config.yaml
hidden_size: 128
num_attention_heads: 4
num_key_value_heads: 4
norm_place: "pre"
norm_eps: 1e-05
attn_scale: 0.177
bias: "none"
parallel_block: false
extras: ["local attention windows", "gated attention", "value embeddings", "hashed n-gram embeddings", "a smear gate", "learned residual scales", "LayerScale", "capped logits"]
optimizer: "muon"
learning_rate: 0.0118
beta1: 0.93
warmup_steps: 0
decay_fraction: 0.49
final_lr_fraction: 0.0
Each number is 128 + 24 x the weight over the matrix's rms, rounded and kept within 0 to 255. Layers, rows and columns count from 0. Numbers have three digits each.

# layer 3 attention output (transposed), 128x128, rms 0.206, rows 87-109, columns 0-127
130092152150166147113137122146107144112130084129116151094119116137143143112151111120121176132116152108154185115145167125125137126124119145112112090110112148150100122117132132168123142119134089125136121106109131130152130125121147126141114126122111114145170116106150113119141087133105112112122147122131123128183132142133124161154115099114126142104123118089122109142170114078181130147116
150122136133092148157108160133152125173137131086089076144138126100110146145114162116131133117165130146132155136130143115147114078107111126116125114065127118107156173170130137136093139147144124103137090141178149106104155132098161068146179115145133149120149140107076125115116146150124127105117142140090089095137144104124154114154101120115154133139145110120079140157109131115125136151172
140143138122152174135094127148096113129147165114123166112123145141122107103121103125133066104148120131072146130094130127155152142171106140138095178132129116109123137084092111088131113074184169102134196120147133160111131075135140158109115130145147076125115100079085117132133151161081133168120134106158169130173132131140129143135166175122078148119098146157123093128115143148121135130102
139151120163128147158111146144208116150131071143109120130104104138117141106151101153136104119133120146122131124139138183119126147111096098118136074159165106100117142118110149143124140147125102107163165093129112153167106155109143121126145095170147059121146133119115159126133120139123137135126145155140124132103122130111123113137122116108156136113109107113116131125083105140123132099158
133129111057116137115124120132121114099117123158141140080133136125119074132110149153117087108136106133128154111109127114148122090172127139135159146118159117118151156136131103101133117158122153110109124161145146168107165121147101152125130142085138119188130154148131125127139111088113163145174102121092128145105116152135106104124133132137109130157147092138152137125131156084139142133117
098144148088097103122098129135146137121139091145122117142115153139131150124161111105121130151128121131135145144154114142161094152134120130076174136119110106118112175134136098108146144139097103132185100145118130147126159136092158165136110144143135107123139135109127165119117134151120120105131106077114095108163133146119101127149113134123108155141111119117113097140181119094136120182125
132132115097110148140149190083113171149117111127129137122147116128172130161137122149163121127145155202107168187098121096150133089115145126142143162092137130187119133084119118114135116099139146143102163141137114100071134049120098151080147094132117159151098160113139113083099176086144161137153119149121139086109113125137128101108112078156146113132122121145122115118133129128136165130079
142129129143119147115129106153157133145140142112119106159103141116126119123147124125129168168102114115138106107113061140136089145088149168095162138107133086166123113097114115146114103127140086121158160098123072142154121119124149122114127139137147092132105151138114116110116123132140173146128135155185140147149143130117105148133123158090130147098109161122148128134136086121144118113143
124163100154095100133121078163128144099112135133119117107090083119152137169105131126170133142155127143139171134128117137123134125113144095134168133122130082104142128111137125113139113131151117147124110163140122112129165133136094126120167158129117116125137121127133157119131121148138155145163119138120137144125148115167134129052117137133165120110105144108118077105087128164089130093163
132071131126183126084155153114145116123126126122107105150088145194121125146067162121101106143138128170098166175117133109132158127093161132120114126147140120141119143144155152154103092157171070102137106134153149101121116056166106153118126113109172156112120106169146106116128114147081099111104122080116103162134135082135202209141046109155079199030154176102165126102132143083138121163171
163099138130117145144123118141140128157127141127152116148127086128125112106147146140064095151138145102113096130103140091108152141143113086117124125116152177149116154126100128121114136161160144128114134153156097098145150135151142127124104086124088116161142120142136128141167121133138130153126160141100114113118110101126071130127126123159169117104117143149142166120103137134148110092091
171106173114153112137098187131124109130186110113136132163124093149143127119157114132133163138112136135124131116133088116169123141068115120122078162084138168094131107138123142126128152134115138121105135129084154134128127181145158115121159130124161109110093159131133159119138078107062102124102112092170134120119121116144096179143128118112104148123150113090130159153125128120113102152144
133134168150118118131136112149097181117090095157143096141109115137168067110122136091169143064093166178160145158115166109089133104107151142186134129118121148141124133125105142128129182151154134096129181100148149092147128101139122096108120118089124092130151117111127169133123154138096202149138146154138145149125151124127089068138141135143107139141131076125108096083083145157090099135091
117137114154136137158106127120091152119144143142155120123135109127111125108156134123162102133136144141121120141129107126110109119125119166143137120137116136129117089116115133135135119124128130136122131119142138144123106123080158181142168172112157111072145101076095116127138148140146136126104140137113122094118119147166095126126126119131129164145152138074104126131125133143136137114128
120114126157154135127108184142136086183093169160090164139124139151131145090148142104099152118108111139161109165104110118137138069149096136093116148121075166144135129118149162147108109148112084108139130123126142129124119145142133166148102172108141172143105078080082194170120129120101111082112147115098134185157101108148126132135116105118124164151128140084148145094095101152112104144136
110097118124110124118127131100130142121125131155140154146118123165110136120112130104111128122104113153134171106106140146143141137123131118135132132158123126144136113089123156152119101138133121107116109149124154125102114116118139126131150189136124136117109113113145135121148144117122136110105153100140139168115139121117127157126089110134093171109178101131128108110112162089142123164149
098098150148102115133179128123122124149136108155144128131158095148162099135147113124171140125115084094133145122121116152110145152118140121140122132149148144168150113086112103145088169093134134173154130141133166129134122113115142143173144102084123106153121138061117161152142102102117127109121153086132148139132141116135137123120142154119093106163115109130074111116108134133128135091124
075122121165120185110101135129111124195078173125123154117131088127099146091115124131136160164164115122171134144126077119131126035119129219154103056124098076112155081159083135178111149172124118119111110141143154099107158124160102129172096122115114087157193104109123167116124071095113100150090167106113155128170183145124151123122103173155093173167124130127135157132138129144114096098144
159152121164118113115131124142129123116145130147164156098127092143162107112098123159148142133131148117135163133106206123110128151140108139087135084138161144111132122171112141126170123125123110165136184149126151129148136127138128057099124104123146108140090110153120104090148134111096116074208152117097116099114128136141056123118166150136105148109103140110141119135127107162108118110076
094178145161161124124092126143159121117078117131109136101131154153161122125106129137207149124120143117092125106112137138107149081086114149141159150116117101122101125115158125116128133154118136140136121135146129136072126088147098130143134138178153137121097101142140116133111107132124130137124117126149084166102123111145118123107147149149149133152128126096126128188150106130132127105086
180120143164167118153155119164142077121144167145134126138127121113152122104116163183084140124133082116138128168131161122132127115131129080125107100139127116116113082148100121140127111113068135153132171136146139116141133146169125122094101073165119123159094137166115151114120134058116121112202140116088125141115108134075131127144132116143158107160085167113156149129139075144092116141104
088130138144124126106116148110129105132112111155131142141128134136145167129122127109174144132087110111118146118106126109121105131142125158158139147155105112136127141099151118148121116144118116125137105144107117144147134145111122170134122122142106127112128146113158117117128074110086138084104125106156122148140145164106110138133133153134110094125153096131145170137100155113173129136128
110094127118071100115083168117106103159130129094129145154164131162111155142169109148099118118125116123137116172129163084145178146141133075120131157117208122164145114110174152105137125114136139139082130128128133127125123146134122114132101114112113101196117110112116108152123135142131144110111148114088162117110153172149129129173081171118107088131077166162072110104107158146087128148134
# layer 3 attention value, 128x128, rms 0.262, rows 88-109, columns 0-127
113100084127124136134135164185147123096096155140106105112146123107125161104132082121154148168113186082121098156135197112125108098201154170115138129135094127111161113136143186142137093169140123097099108125108066111144158104149116108092167152127109087088128089148155134157165108112145165133151146112101101129116105101165095139134140158149114175155122085098124151114150094109118121137107
096091148075108113156119131126119161121179120115156132116060145120146142135072086124106166135132108117154177138122118112118119126104099159099136090108137151166161144140129119110062160148113101100150108110087145138111128138131147124153167154139136093126133149117167063183174153147085089210145134121144168106130108145116096132118129103103131117096123098212116157142097196144154115142114
071106103192103112166153147141165102067093109105122158143059130097188118120163117143156142130123113100138124157104144153100134141121184165177096130175117124124100135112141101170129136137091131175117159130118109122139108132137162110134144119154122106125133094120110114132107110102136125137099124132140118146150144095085122118131148129110140151183111138114110119143079122177132157125118
174164135139107110139157139158163114127107112098118126099135126105136150128098069160113165130118166151109117115092138122146136122093127156147135102110123125149113113110127147127121118091107127058134134147102144107118113123119118101142133125177164103124126128123131086101184096146145109110115147112148170174126174129098129102094088082152153143124142153168167152141160129137133140146106
112131162107129175098117133102098179144127126110124108146108112142110128151127131146111155134115116147114145109135103151150111098108167110146125137121100107156146127117128121144129119146129096097155120113136132131138149141137173134150140152128152106143174126094100128140113137140144124131102111156119116088127141125110120147144104152102162079145121116108107126120114132159112120088167
126168114091144123117116105124105133119157114124087105124095117116136145097086135125149190109135125101179139138167111125103100139197082127090108098159124116189157121107104133190127171133116157137149105133130103170136165073136130077137184171074114112104201155169125139156117128117146119149102132161144101148118140088126161121127144147094148112067134087109138150140098130134124111146112
082155149162120124151119110152147125101151082115132116096130156144101077123089113135133089071098128089126139150135142097080154158127135116083136112134153118167106126116122110089121115087151124107171142118113135139157116128163164128135162113104114105116106135171125114126133151130098151153118105127148112121140130127167115183100132145128186108151126147167158096146113194169142136105129
098116150080146141089149099138157152144164135146133105147124105115085112132108146128129112185134126132098124102174098104174075133143124097097134159127105124147149125125157108114138097113138147090156112101133162104134119130135159123178147143153147112131121148112104142113131135104175119149134128127145157117071152122118135101146095125123148125140121154096138145096154120101149105118157
084154091168127131137146069166080146112154088183141177118112172108161111104170107104157163114135161049111092113091123154070146137141136153108097086145126151160098111158108119122142153141163142165161175159139120085133141108063107163111150165086118105097112060109152112133124145111101096146094138089124127131156133167160103147143156120128150143151162119113117114160118144130127142120155
134100146112165132127140120098114116184158141161141132131114102136101112132149117135093093140142135114108107119140126091156172122089132165130154120133125106148110123150135114148104117107149119110142119130147142115124116128115158153116159145113090148131110137105126126127166112142112115146101163125111093123145137119118124168133114120127144141130146124180142121093120111118117102125127
120097155077147115103110142099109097107168131111093099156132089121157125129161153130121185150117119157079129127151118165158109124080141128141108147102124103107132142164142129149144132144124106167091132147115149140119118112116156148131145135118140136138120133144107144080119086118121097141155138115157103171132123152129146182147109102126110160126136112120157132110116105101139121112137
144113116128148117157128189113163155135165088129114121120095182138099100148112113151112129132105122148164136095166103113153125081090109125083109112131159116176112147128138108094140119120160129119099114124127136165117122104120113141140151143155119132126146157134166100150175093109135116126151129094163122143096136100128129143113099127121117129112183122135121122129130132112144114144135
121114125121141144134125164140102125129153131130147102128139123128122119106115118135144136114114120140163159127154103134141132096134119148095107134156115098140135124122082146128142184139143107144125105125140145145137133131089151137133162110120144143140133104119138105093122106125111125131130140119121121116126122121147123123135126118104111115111113096118134120137179141149134131138146
088130114163106099153150141145152154138154089172137102108105121126118106107092169119126117117091110112171150157122157132116134137124122134106152095128161141128161131129112114133119110098149120140144101148138157126113127128141188118171148108130126160149105108163121125087112108134109167101160140126095123125144122114133107144109104153117102096137130093078129112171146121151149124136125
100133135135120123119129134110124154087098127127147156129111135145121131136121124132161143138120128109122153119152134138135107150131135136128099113136124147147118108115116146145116122126122168142130105105129126147146148118112141120120149163137149116112161101121148101122110162109160122088135106135103134147134158106163111107122128114107089113110127110138097126132146164099149139148131
109096150148092118150110143130152147141141140128164119126136122113130087131127127120129071138134101139129109105102110158143140163081135164101118117148110140127114112113143111122143135077147126122133151111161121149129124127117140150125125133111128135146129151129129147111135113114139151126107153129155115128151154098179177105113122133081123116097122115129135126142162119103121132103175
139111189090117129150135122096134109135160135082153111118124111171132201161103120158083094106161096141117161104139161143132136145148161079055127167102119144089091123145146128115168126152183125080113179131071130117121136143095139118089146199154127121077074103183137126109111180122171127090167052136101103142114137073157085145180140121115135116106147081143149140136155151114125106141145
118130148160144114136163121168127133135123170121152132146175098126117105124115140120148154152151139119169099137139129111119143109117199066082121135144158120098083125153086104096145103075108129135137152170101131171129127178088124110125108089137125123141102086105137151110132103107082102155115142121149155144138105113103111115113130100119170103143148153134121138089135125184120124155108
132107191125147113105113139141132137129154120123151115094123104129140086133123100160137165141127125156121119121110138080132156096126131093119113129097114131124091122138131143136109144087118151138146097130166144098154134156138137094155143150145134141156066131154123160097171095123103114158150128133121123115131092124107145122119122132104110115128131166132114141136173113148137138147135
111128105121129144118121130102140126113130172089108155129118116133083092146150142111160158112112129118115097099155115130163115143114144121162124097093090112127124142129140155146148125120118097124137127117137136177136099120128092194175139149119080114117127152117093158173102133154115115169135136138132107176189132104141141172138099095112124151137146110141097127147143087136132110089188
107145117109113117106099140144140108140094142119126114101110129136139132131120125132151130155106150141141121157104119127133111119144108179146118138117127138134134140093150119136162133170111138113144093123094119143136128152139111135140130113134111105129143105120122125106125119124150155105108130134149110160121146150110121110137122121179129112154131091122154121117145146124151130106091
142122125121068122137131143089085132118153155108121135120132129141137126134142109085103131079197126169108085143148183083136181127119119072121138110128162146143116128130180090131157154098124150148138134132111097097132107108127134130121148182146124080136101169102100110200141158142109112104123118165123132139121099143124138147115127127105155116136134144120123130098144166122149123125152
# layer 3 attention query, 128x128, rms 0.232, rows 96-127, columns 0-127
082142109149104152131110159118132119114111106075116159156083113119143101178153159091151144130151149121124121091102140113104122130108129145211143140113132136122128127128114124137076138111124146164115154133135121136120100138137099114117169129064150130093145147095125122144134127163171110129131094180131072126095125118136102125131156122154105118174175092142133155055139146144144159147124
154093123117132172109132131151129149148139146112124120162128141128120134161135117174139114147120145111115122105113137142183100146103141112083176130146153108140152137126114144110142153134134138094149145164142114128168130153093143129142076119129099121132081161132079117109104154134102110119129126134127137078160141121080125133105122105126120148102112111132133121146120092122065142133136
101166110147123129120086164099135129135099119120109159142129126154128125141107137100141137117125121149093128109124122117145107132116136144194147141108131129134124105136130099114127133114134149156113134091146126165097127138115098143119179114084130136090138135083120118137143146145136126110131088132149089142113115134179098133140149164130141141177156096144096129093131146142169141106129
161106123125122140138127114143146156136123108110139146150148142134123122164132131113134116164168159109102122100165141155164095146112136115089138101142143137113146145145147104135151143121123131116155136150172128120120139166098129120126097125118117120131142136134096104124100159133122119110108113125123098079136094123132140117130125125117111153121124104119129121147156093133081120100126
130140118147108103109109122144152104151134121122081159136109110130086150156135137085089123128131086140143145143140100153124158095169120144167102122122107147145118118128153134170096128135106138163139101083138151138097120153138133186160141156110095133116123127077132162137127130163114120126106057115168093190117127133123101147134128122146131162103153096138095139098091126124170158132139
121147110138142124115117119160147163165115110118145143156134129151135112155117127122132106135160146112130133100126135124145108122125111109096140098151125121136127133123138119126133155132117117159116132120146112145130138146115132123141098127115105117102147136111127134116102136138125128119140127133148093066138085125127142164128127114124105140135117129110110134146145123140124138136113
132129139142129123130136107130121119138139134140151108117135131119138125134108135145150138140147123086137100124120163111111130166108131103104137139127169135127155118135116130116122152136114133110127130122132118141146128121148119104092124108119134137133130111111128145116127151103105130135128167141135145088122122139107129112115138124145117102129104139096147107122139171145120122120125
154116118125139126133132136108120104129157147128153119150139096100131136115167129159131124108114133137108155124124117113087156163127168094141125168116179105101111125135126121120136125106157114092107156109103091105133107135131102124109125111158116123163099124166135123162139169078153122157121129146106157124125154130107140110132162129139144105162096132152122134143096133104086103139136
136115110111148113119147138104103108090152156121156113153159130114172119108116137189154123128096118161103124128119116152108137130113151134142109174122132129104131087114132154091127150112139141105109112103101108120134116123154119127107102119140142102135115140174146141155136145086129138175125139120127116119121140130094125120111151120128174081133102140151125129111117135142141140136118
130109102121113123139108122159151104119139093116124123119132128108138155119105155130135140128144113145120118137130128127139135127129122141144134126130125146129123103138107130142105117133113129115147142137140107103119144135162102139133114132130165142149118119134144123110151131126138122141115104137143111137125133135103118101120132143132103118153121141122163160099110157127115114121132
106104121108107130116162149128132112070146111121139116131130140109151158132152138152164118095128107125128121144123102116127133133115129115164131173130176108110108122137128151079121131132125111137124098120122102121146110155161123142106130140118144104157109134170139100131146119117146127120128121142145132106112143148095154117109150143156138103147080117157154104096131145124127157113127
136123090135106100139121118146115106141140131088112132120114129127120131142167106145110127125171128128106150132126110120117158136143094147121121161158142120135115118112119122103127157137119150137128118105118116118117136135144138121119156149149112110116133119120134119116115144155137121139132129137112148129123139137134145123134148114157126127135083126138144119117122096139109157149142
163093138101100131130159144115129140101158118150117101145117119126140127111167139111141131095132092097134146167121153171118133121146116136130125161149150109122104141130109148122095145177099124140118114117098132126137100125148174130118138139097140118107124135155144128115137119141130137110136136140150154112120126114112146129147120146110119152126118103105148113114109091119111120128147
091146088134097104105120104132119087107122128214117117103142128104156079099129153136175160117132104159126135142129147096132143112135128161100122125120154138115121121114127148100117141134136148086079140108137110112131108140151092160098151136157157154103130106165187076113174137138172165126123134154111122124112128119120130107078138167154144088138132141093101111136114134155185149149123
150110131131098156115103121152163151133114122136144114123117178146142121107115118118106136088110139124132122099143146180120158120087134111104141126121134114125142155147117130127159150100129137110125109100150157139093117143126129111208126136123139169119126138147176134110122122112097113145139091124162120115156119076133137152138120176081096151115116107138079137146132108097125140122135
118120114152122072188167130127125135161096129112149092134117131130168132135124108145126129113129120156118174135108174147142111139119108114105146106105165090126147123146157159142118102170143139140129093117117110107137162152120125123141105121159149127115101100129117133137124126167131145064157125119158117103125146090134133159084147126096114137124123100074132105161154121084104133161120
114143144123134149115126106113103111148145117125109145150119106120169129112136125129071101135112156152103104127112095137119136104117099155150117120129126155115124135102142108175135116132169121108120155129146142084096147108108140076091150155150133154147135122143118091123103134140129168129130136097127099117164114140161122131163177110120133171106137159096170137188103103152079140129140
176100116083122202095110118163156144127135139151168156121116145156064161105090184161147141113135142194121177151135156098158131154076123163079152080110163107120169148101096141116118135121174132141134121125131147158139179110117108116150102122084120138113113096181145147153188118095102158120132120085141186089131156080131104096084101096089111087081111081109134132117115094145121173137105
169092085147149125137152127099136115124098114120078155126106142169153147121139126132141109120140134133116097112105157180165101114087115180125110161098126143102124096134143139161124137170128159140123123108085123119146132121123078090096148110143121106149146139157133092093118103141153084095131126112113110144161092135199151107162145148152138128145095148126183174126147114149093119101085
102167077160148127134148138085124141109114171148109117136103095140119144136129130116145164141097094111109117157103114102129108126120176135121160105125140097134150114126137122118129112153097138127134125126144090091116115188124126113119131130148127141139113120082164133139125067117136095123164096088116127155148109112165133129146148125161142126152147157119178142122111120115132152148096
106129127127160115128167109137096123136105105107118125118141143114103154124148101097120162100131185140120109126096123132138136135091158117099081139109155121134148146091136126131094120139117114112115120145113122148129110143167148125129121126139114132148129115162129139169174135160147146151152128096126101174129115126139089185134135118139128132104128139108129072156124152112068144152116
121173133186126144075107085145130136141101109175160124143137114102148134128103138115155165124137082114095153110165140117151149142149091125119123118120129128115146116131155122146115141116107173176112107115153100137127126089137099085127136108140117108135140141111140186135088153139131145121187150136156167125104121124146126092129136120123096155129112152127122117087092121122158105126057
119148135137122095152133143074133122110193084183124051103069119113135105121165143149208168144128078128124180113118189099133129119111164124118132132128142071085138147098117172131096128176127156129165144155135167199129156103160121086096143171086162148142117099141138096133155161123125150098146100150130103088163103126183096097120134094107062130068088130154089114177077105167115103173085
130180145090121115103188098110144118114083114170159136129125107108110107122131144164146156146162128203143124133150135116136118155159133159118100100091143183114143131133092117118106098162116122168080110156180149151177159110078104120134103102083098134116127112077096097121152179155143105130129169116145166100143136134136149099097133123149125111066134134114061127168112091137106161127104
129137097143133127116126112116162077147159138133100127128092160139165146118112119083144100107121085163101177164103161121133145133136126147142110129114128136111140123151139127086123105118129168151124095107111172152096152101130138100118135145129145121157158083110134100133135167119114178100157140113133128149112114119136098155144135152094136107172140130105114114116114131126133122134134
129119155122144124109083090140153153097108133110149114136119165104134137127133128157137168142089166103121157131122108115095102152150114135145137098117138136135153109093109114171163097143140124101145153101130125147102166113123101119153099126143104133139102169145119156131165106113140124114134143135163139107124109173142119091148111102076119143126144130116132097141125142108162165128115
109170138160127124122114111095128133126126103111175125127119130103135097128139090146084120115147137113141101118143107114112118143160068105142116120149137154115154168132137127118152165105141088188166144142158137126135111126137133155135132145110101129115153132093174142155140125123105136133121112143130147140137115123079113123130149080147145089095144135146112131108131159121170114070099
123136159139118132144158151104114106135086103141101111146116120111151152106101135110143138137072101137147110129102138142127104113168135147122118118118096129150153099137077137116119104153169137141125072135081168123108155159109140139130173203126137147152125138160147109122118110146102117085149119134145103139140166142166166098133063130118082146086170072140108139184124158114110094139157
135079108144130116133123128116121135104145142112105119138079117147118153121138136153112107106113119144144127138120142116127108102174119133147078155108113123147157176107118131134116109179116123085133133160115119142097120124134143150207171138138142136145136118107151147113168109090122107103109152118145112136165134132123109163113131098142122158105131119153137093144104158135116118106105
182134117108100156132121140171131075145174126148114113147145133158152148112123146096130136115118137129134146184116121135128139105139088099108111111123133106108112082126117172135127124135119177133130109110119123146137117170117123099122118141169115125089127105104140150124152109125132095176073146142126093137080131136162139134156098132124121130147118161134146130165144100125082087144101
131103103166128118123128115113173131124167142079142111105104085149160108121126118110136181110103155119137122121132148079173165128128112078117147116113122128162142143118099147081145130093150133153155122113115175135141118137130161078134158152169134108148123135146125133126135158098111148128120174116077105082117155127144127141146125094089140117141084149130156094113156144117100134144164
116108121106136126101174098144170147130106154122109118126149151146122140114122136105120094148132143132110117109180124146161107088083101103134140135137114111160171142121103095104136093161144159129081090136165129143157163130144131117169158126135117145172132111133128103115142119079117139120113150118131150123151126122141158137101099112142149100110104130121137144123116112105138139112140
# layer 3 attention key, 128x128, rms 0.226, rows 96-127, columns 0-127
142112119131133127142137145083114092146126115127124121116108148120149157086132120157152190099111096155124145107149069086098124121136113130130134147095143143118115101145136145094106145128175137156076138121132139154141130124147112127118155121123137110154127149156152128151123116095121112118143117137167125112085155159130152112110149148119152127149142114136132112111103157108139121127119
136116071116146117172102139130123093119139137130154121147119116129141097130146154138132150139102139164091132107124083126120121126128121142177106122113155109101128126125142119117107129101125143120101127105108123124145119120139119144145127120116119105130138151141136121125101116154163120179145123151125113138125153119146136076132160115183150106157141087134136116096108129161146139136143
122113113105109125135143128141111074127150128139160108115149116088142128079118147167160202095099091158107145129112102086097155124131138147167113138125156127112138091101112137098119164079162144109113123108108141138123102106162115143092193121127128144157112146137161113137146116122161123164097119178196163139096194128108151076091162121097151115134125096162157114098064137116158143154103
124118130119107133123110127129137142095148132108115161151086124149113112174164145111122112115141127116142123141143126174144110147130127132131101134152119117120135145121102141125112131138119128121159150118118091130103139164131132161160100130110069123128139164103124172142132119126138130168117122110101105132155128139129124138112102137112146157118130087140098143137082087161124139112138
146092106128127104118136143122116077118145161135145128122157098120165148107090151158151168114125103157140106144112110092146140119131115137139147138110125133100135084096142139112134134086103112066109157100132083133156149140146136152128158143122100130109132135171124127140172122114104102111123133156130151155119141137103141126130145110121176110172140138143130138108105156125140107110126
170121155158141133104109103134120131104113139138094166140101163187105135163139137079114071155160175104140123154149186218167111127123122080118132108140103117133128157162133107186152084093096124129197130163092097132138157135123118123141066163126106110108126135036127135163125154128118143117092124097091107127121099137165120173151122134127114165100108129125102135160123075144071109102129
097154144124103121132115170113104120104116153154135137117096184130116111126119138106092097148144125137126138136118135118115109133144117145117128158141112131093128140130116129127152122131152145131140132157127097115136149121155143137145146129146151119115121106132147124083132133139085106088112123123101111112102105138162108125141101143142117141129125148099138159128135135136128145146128
108113121097119126154117133112109109102162142123146093102159099112190122077109117151184181085101124130114106109104076067110133122154092151155130129103142137112109083147144133078109126126166153106082123094158115135152095119151139111123194144126119121127104130178156111128178134120177134145142135154208144119082188149112143086072181122134149055155116111144147136103121155122212124162134
120109089130120133146140150109079095134150134135112117127131091101177137073102138167205181094111097140116156110146088084091138100133119118154121162133169155122111097102138124108113155078175139107089124108127146147164119116144122128095199121131125138129072117158125093137167127103162136153095137197192167139106204126115123075071171123174146085131114124133147130136087149072136121148144
106108113122125142111099133146136121113136099094131092100159137094103098166107146153131098132119123158143104122093135093107139115158142167142110173125110146148119118097142136121120152163130146120121114137137146142127129113139148129095140126129124122177118142143110098147104118126124082118145139133140184156112116148100110126134127136104161132147126131141130148126155107145143125130138
078142123126145100140156140110123097117170123128140109126145102068151102079118127169215180113101094184117083117095070100110119142139104128115108132121185120117138112081124134095115116120176141121101118125094149136143119101133118159112182170129169147168085165176159098142154135095093128167129159153177166151104140129103154116089164101112147056159121138163152089119129160074158123137095
130118157124121114118160143149103140105122106138138106150128119127140113127103134118160137131107120172141091115116143109139106112143097122132133127123155134133136111109090109124091117111127119087111107114117133156139131099146158124150121163146152115147130125144121109113125146101125099160115117141165140126130171124120143140107153114133153092132124140175139107112150136120162127138139
133160137147147120127135121106152101161100148145105142124100131110130157122102144108142196127114127123149134125109116130133145155133132113146145124138120096079159081129167112173124140128126101104160132120109135119122132099124154131140119131174141080147115124100129132129149103128110153111161115095139107128128132117139124096115148140126118133120127125102133141131119154147136109118127
041076098101143158142173119118174119115174149115107106158117078152179126094104114175183168121092079126128158134099113087136163117130130120165123146138148145113135089068131157091135155101109140120124136146143135144154104130143141174109164164120110101139073145155142117119133126092147122156113098166189168126127178120092106073112127152120169072106109116164157115127082093146131122163105
142141157132118166129118121150155140114126109135103137157103119147137115154132153108080134126116122082091120161122134164139119130145117128101127109108089099130140133122127122150154134129128120154165143153143126153115144108108136120158103083125086144080157151104120150150173102145111134129145120141111118138163092099148087125139113101131120136131148137117117118166161116130113113146128
131162143122113129136090141179119123135163121126136140124124103122140117164085133159111088129123145146111120114154094126163120169134110146121134154154110114130115156106151113132131169141109119127106113123101123109150121124155158121106131127087132168140107063124153097087128131135123150149125102164148134105091149126153106146094145125137118114111113134125127130085162112120117160139142
162116162154100132090136150113113120093085111135093153112128173103117206166106124132118152120130158123131186117146138120141146141150111160099131155129098131126098118160092153133129109169132111139094126126123118179089134139139123135111136107142097149127140091104144149100114127133125099100116099126127137149109144130118155149133098136145101189104073123092109109160159145134097143134145
152138151137128101135145122137135171106166136138133101124155160080115096117181079154141119099161130147096158149138095170111146119083118133161104110124148113117081137083085100146108145133163137078122113100112127139138134143107135106171110098120108166153151081128138151120128088113147143150081125143153137107124157113109124138103153121144177120148082107148132136140167099096146139125136
111149132135111115139143127131144111097113087143129089087140186094126131123088150086117127164120143107161165097146139172108107139164142146092119154116129122153126150117075114127134167099146146104111164126104107122094104141159131084147147133132136134106149141145121111138094149143140167151118134108126129094143117154174131092118104127152104160109134122099141113138164113145157134136130
146136117132164120164171120087152086142137135110086153122143103129159154139124154122158116117166129090130124132144169120106134126103125106120157154149121115127085164130114136136141122110112142156125184132093114159140138136098098131117135143120132114128138139123106091133123140114132105099095097158117121151142139108089119117125124140094129136144150155117140112124141123126134120133116
138108088112112116169141113130145152094139120108111143123157138136152137169101105160138198107143093120095112123135115093109110141150105120140128125152173135103107112147138131082163143140106115108116133088145136081148103162134111123108133128156144155138133149125109128082132166102119140126158110136185134152152142155097126079163159114110151100103125101149163137117114135100125108147123
116133104147141118137123148154143180112103112114139115121103131114099154159125116090099126161164142112109110167144110123137140136115117143154137176107129120104170144132141162117124114180114097116140140132110117138120112108102153137145090106125108111102163116155097126099147154170096109122100137164074108110130127134144117109127112147125138104129128107135124130137155153142157113120150
139129132114119122122145115122130141141149119128127124122161123117139147181107134163118144132128120129122145111124195111093084165155136151111152080115065140137104112131116133122109101151126097140136138122133115150114111115130128142148119121126121121099154100108119121086127128082162166120179141111142119131110123141122111141178133120117099135148174116094138120135101121127125153115149
134127138101110128158102116158147112135130129148097090098098144129120158147119114095165111096126177112161167142183098133091142156112137114124140122135110117164144109137145094159170130122125144172138123129134131130131158136133102117162122121084135166110147146095122141116063114140116131107112114180063143127117094149118117094201112114154122134135142132108107112098141166143131145121110
137138115139133102160131130090131153107139103103131102158117130120130112164118160129140085141104103160122157173105130126155107158126138152127138139120120105081111128134099132125127116107106162122128117151112106113136098135156140144111130164143092148095105118134131155160109109157111129146098129110132102131114123124147138129136154153176123098148138133128094152149133081141084126145134
143133121112140133113110090103136146134110097139147098113146128127096141124110139138106124121133166148130139132167088122157116116154120139132122115102116141117131107145161134147136158121099122114115135118144155156132155098125066120147121174108121145125145105136133135125116095145157145135093134125124126138170150126093145163139084092114098132104125139104125150159163144113147123123151
085113109107117104147145114175133086156173113161161155114130077176177128136181171092151099114128158087122137141109103128097079105161139124109138117126122113177138135105090117121103152108121142119159135188134088121146118095092134138096175126156123101111093131153118144099136172106177119111172131116137131137112114121112071119130153150124101176154171122132174115122120128111109138148121
122084125132149116149167104098088102107154108093148096145148120104147112118109171106147151146152147157139081142132100084160106087139122117122081138152107128179116109116140105128148126091140114132096108150136133126141086123148103117113161109141100142140083160093115135163159139104157153215096125151164090145129144136090163100101148126116131118153155183153171174091115128096116138145128
189119157146138126130113105147137137122148140152159157131142133138109120077129124129096101160144119082104124128140139087107163118110121083122144103130125095105156150161139125160120125140152142115139131146152136140118142119124093091098173146094155123108152137076115153133096140110136109106138124082113131122104143109119131141164110149151147147128122136125159146116083119104116119151165
162138164091139119129107112137164122133154154080136138131102149119134105128113165133114143111140138152124123133147105127083121113151170163148133101103093097129133153152127177114155137145143106118126123113101135121099139132113138109126125111170132115103139125117146144115128169130147117145140131128142097108112150132125119112118118131138166074113089097120152140101108121120115138137159
140159156111119136157087123127147151143100083129140086095121140119147126099115120152122165132145115163159121122089120155103100121112111137128124150161147156118110143158137101149113101133161134111138117118125116134082141131111146113111100143143110131093151115127182090103138145153164120142131136087155134123101096098155091127123125124123121130180123122107144138121163115134129117166104
126106137161154142114098142151130142177101078142122110111144123080110133088120148134106096127133153121129166131111153130140145144088150130162124087096151117117131130140103126145155128116103129127110113114145130174144168150090155143143087114161119137129157106129145149161132145117113136141120131126136127105138139140152147128124105099087145112146121133113147102116159116108128129079125